config = dict(
    num_hidden_layers=8,
    hidden_size=96,
    num_attention_heads=3,
    num_key_value_heads=3,
    head_dim=32,
    intermediate_size=256,
    vocab_size=2048,
    hidden_act='gelu',
    norm='layernorm',
    norm_place='pre',
    norm_eps=1e-05,
    positions='alibi',
    qk_norm=False,
    attn_scale=0.177,
    bias='all',
    tie_word_embeddings=True,
    parallel_block=False,
    init='normal',
    init_std_qkv=0.051,
    init_std_o=0.0128,
    init_std_up=0.051,
    init_std_down=0.0128,
    optimizer='adam_variant',
    learning_rate=0.00333,
    beta1=0.95,
    beta2=0.99,
    weight_decay=0.077,
    lr_head=0.0132,
    warmup_steps=219,
    schedule='wsd',
    decay_fraction=1.0,
    decay_shape='linear',
    final_lr_fraction=0.05,
    batch_tokens=[16384, 32768],
    max_seq_len=1024,
    doc_mask=True,
    z_loss=0.0001,
    train_tokens=139200000,
    max_steps=5842,
    dataset='wikipedia_en',
)
Each number is 50 + 10 x the weight over its row's rms, rounded and kept within 0 to 99. Layers, rows and columns count from 0. The size before them is the row's rms in percent of the matrix's.

# down: layer 2 MLP down (transposed), 256x96, rms 0.0782, rows 52-58, columns 0-95
# up: layer 2 MLP up, 256x96, rms 0.1, rows 53-59, columns 0-95
down52 086:57 44 64 52 62 39 48 42 44 50 57 45 51 41 48 53 52 41 51 42 57 51 56 48 42 48 59 59 41 40 54 62 44 35 39 47 41 69 68 42 37 46 38 39 54 36 52 73 79 34 32 40 54 46 59 39 48 70 56 25 53 52 53 74 40 46 57 55 51 55 58 48 41 37 44 59 57 43 55 69 55 46 48 41 54 51 62 52 61 58 57 57 47 49 58 29
up53 101:51 31 30 45 49 48 57 38 41 43 51 37 50 57 54 65 57 66 31 49 39 45 57 53 50 53 59 53 52 51 62 37 50 40 36 48 56 65 49 47 58 53 47 59 60 37 57 44 50 59 54 55 58 41 34 58 64 42 68 46 61 60 60 45 54 50 59 42 64 45 33 49 58 44 36 41 60 41 28 71 58 47 56 36 64 43 62 71 61 51 53 54 30 65 53 43
down53 096:74 49 43 41 55 56 48 39 61 54 53 59 58 48 51 68 49 42 49 40 54 33 46 34 46 41 55 63 55 36 46 51 45 40 40 17 63 63 38 52 45 45 54 66 64 68 56 52 44 54 53 52 43 42 59 43 53 53 48 42 57 52 75 48 60 57 67 45 55 50 33 63 33 50 42 51 61 63 40 51 58 64 43 38 45 35 55 34 50 54 52 55 62 34 48 44
up54 091:37 42 51 65 56 58 53 47 56 39 45 41 58 57 34 71 54 51 38 58 43 35 60 59 37 54 24 60 65 47 74 34 44 34 39 65 44 62 61 51 55 62 69 50 66 64 45 61 54 42 49 52 58 48 32 48 48 51 49 48 44 37 50 42 59 48 56 41 38 63 50 40 44 62 48 62 47 40 40 69 41 53 42 45 55 56 40 51 48 52 45 49 62 57 50 67
down54 091:47 50 62 33 41 44 51 39 50 54 36 49 44 49 67 56 42 53 42 38 51 57 68 52 52 28 53 43 48 49 34 59 53 56 43 68 43 50 49 49 58 23 45 59 37 39 63 51 60 41 54 41 43 62 57 63 51 69 43 39 56 50 45 48 47 41 55 44 34 53 54 71 42 49 53 44 58 57 73 64 57 46 39 59 49 79 44 47 35 46 63 51 39 40 61 44
up55 111:35 49 48 46 62 41 52 37 76 42 52 44 60 65 54 66 36 60 56 54 52 45 51 50 51 42 54 48 47 50 53 38 46 47 34 51 45 58 58 54 25 45 65 61 58 48 71 45 49 69 63 26 41 46 42 56 60 65 41 55 43 61 61 48 44 51 49 29 63 55 51 47 45 66 34 51 50 40 43 53 56 71 47 58 59 35 56 58 45 56 36 56 34 49 42 54
down55 097:59 39 53 65 42 62 67 48 39 60 39 41 40 50 52 46 46 50 49 41 44 48 63 47 74 50 49 49 53 59 54 46 45 72 63 42 41 56 55 54 80 63 59 51 38 51 62 45 49 29 29 60 44 60 51 56 42 25 54 44 51 49 55 54 57 47 72 56 56 44 34 42 50 50 30 44 49 45 63 43 41 36 45 47 56 50 42 30 42 59 55 63 46 52 53 41
up56 102:73 41 50 43 70 66 31 40 50 38 48 60 64 64 50 53 49 54 56 38 45 38 41 57 24 50 50 49 51 44 66 42 62 49 42 36 72 58 49 35 40 70 62 51 55 26 48 60 53 55 53 40 68 44 54 42 35 51 52 49 42 41 61 57 50 53 52 50 38 48 50 51 65 42 56 59 47 55 59 50 51 50 51 55 60 43 74 56 47 46 48 57 56 46 57 33
down56 097:44 43 56 61 44 63 54 57 41 45 47 40 49 54 56 66 40 69 51 38 49 67 39 68 47 55 34 63 67 30 69 57 59 46 52 49 70 25 52 40 59 48 19 61 57 45 69 41 39 44 43 42 49 28 62 56 49 45 62 42 54 50 59 59 55 47 44 29 51 43 52 49 53 53 51 42 42 53 54 49 55 53 46 43 45 62 56 53 44 38 48 53 42 44 52 51
up57 093:44 40 32 43 38 42 51 60 50 63 48 60 79 55 50 41 60 62 48 45 59 32 60 50 56 42 54 34 41 45 43 53 46 35 63 59 57 49 26 48 42 27 41 48 37 35 65 47 79 46 52 41 54 35 56 56 53 48 47 44 46 63 59 53 49 52 53 55 48 52 62 56 56 54 38 50 55 64 42 50 61 42 63 55 40 48 38 54 59 64 55 54 67 63 44 64
down57 109:44 55 50 49 47 51 53 54 50 56 21 51 55 39 45 61 45 50 43 56 56 50 49 50 49 34 48 45 53 66 34 40 61 57 47 45 40 28 44 67 61 57 45 60 45 40 36 23 47 47 55 43 41 73 39 33 49 59 57 51 41 57 44 57 53 59 53 55 51 41 41 53 51 37 53 51 65 34 77 52 52 56 61 57 72 42 55 63 58 63 55 56 53 44 52 32
up58 124:40 39 40 68 45 62 62 56 56 55 42 45 63 56 56 58 47 40 54 60 43 51 61 42 41 49 62 53 68 53 66 49 51 43 36 46 61 49 55 35 43 44 43 52 57 81 42 56 61 54 53 32 47 53 29 38 63 49 56 41 62 44 51 35 55 55 44 35 50 38 51 44 52 39 44 60 42 58 30 73 47 72 54 41 35 43 59 57 57 48 39 43 60 59 49 58
down58 104:53 63 65 34 55 48 48 61 50 48 50 52 41 52 54 54 29 36 43 60 54 37 67 49 59 30 23 66 65 40 48 54 53 57 59 52 58 42 56 36 63 51 49 48 46 42 51 54 44 35 56 55 57 46 59 52 52 68 46 51 33 46 59 69 59 63 64 53 56 49 57 47 63 57 34 36 42 65 55 51 60 52 60 50 47 39 44 37 34 51 39 45 55 28 41 36
up59 096:53 55 46 51 63 53 47 43 63 59 45 47 50 54 60 44 31 44 60 42 49 63 51 46 50 32 36 41 39 68 34 34 53 51 44 60 52 65 44 33 45 46 59 47 58 42 73 47 70 70 56 50 56 30 37 40 52 50 79 41 55 50 53 58 58 57 36 45 46 49 39 55 39 56 48 36 50 67 48 53 36 55 63 41 45 44 58 51 60 48 29 53 54 44 44 39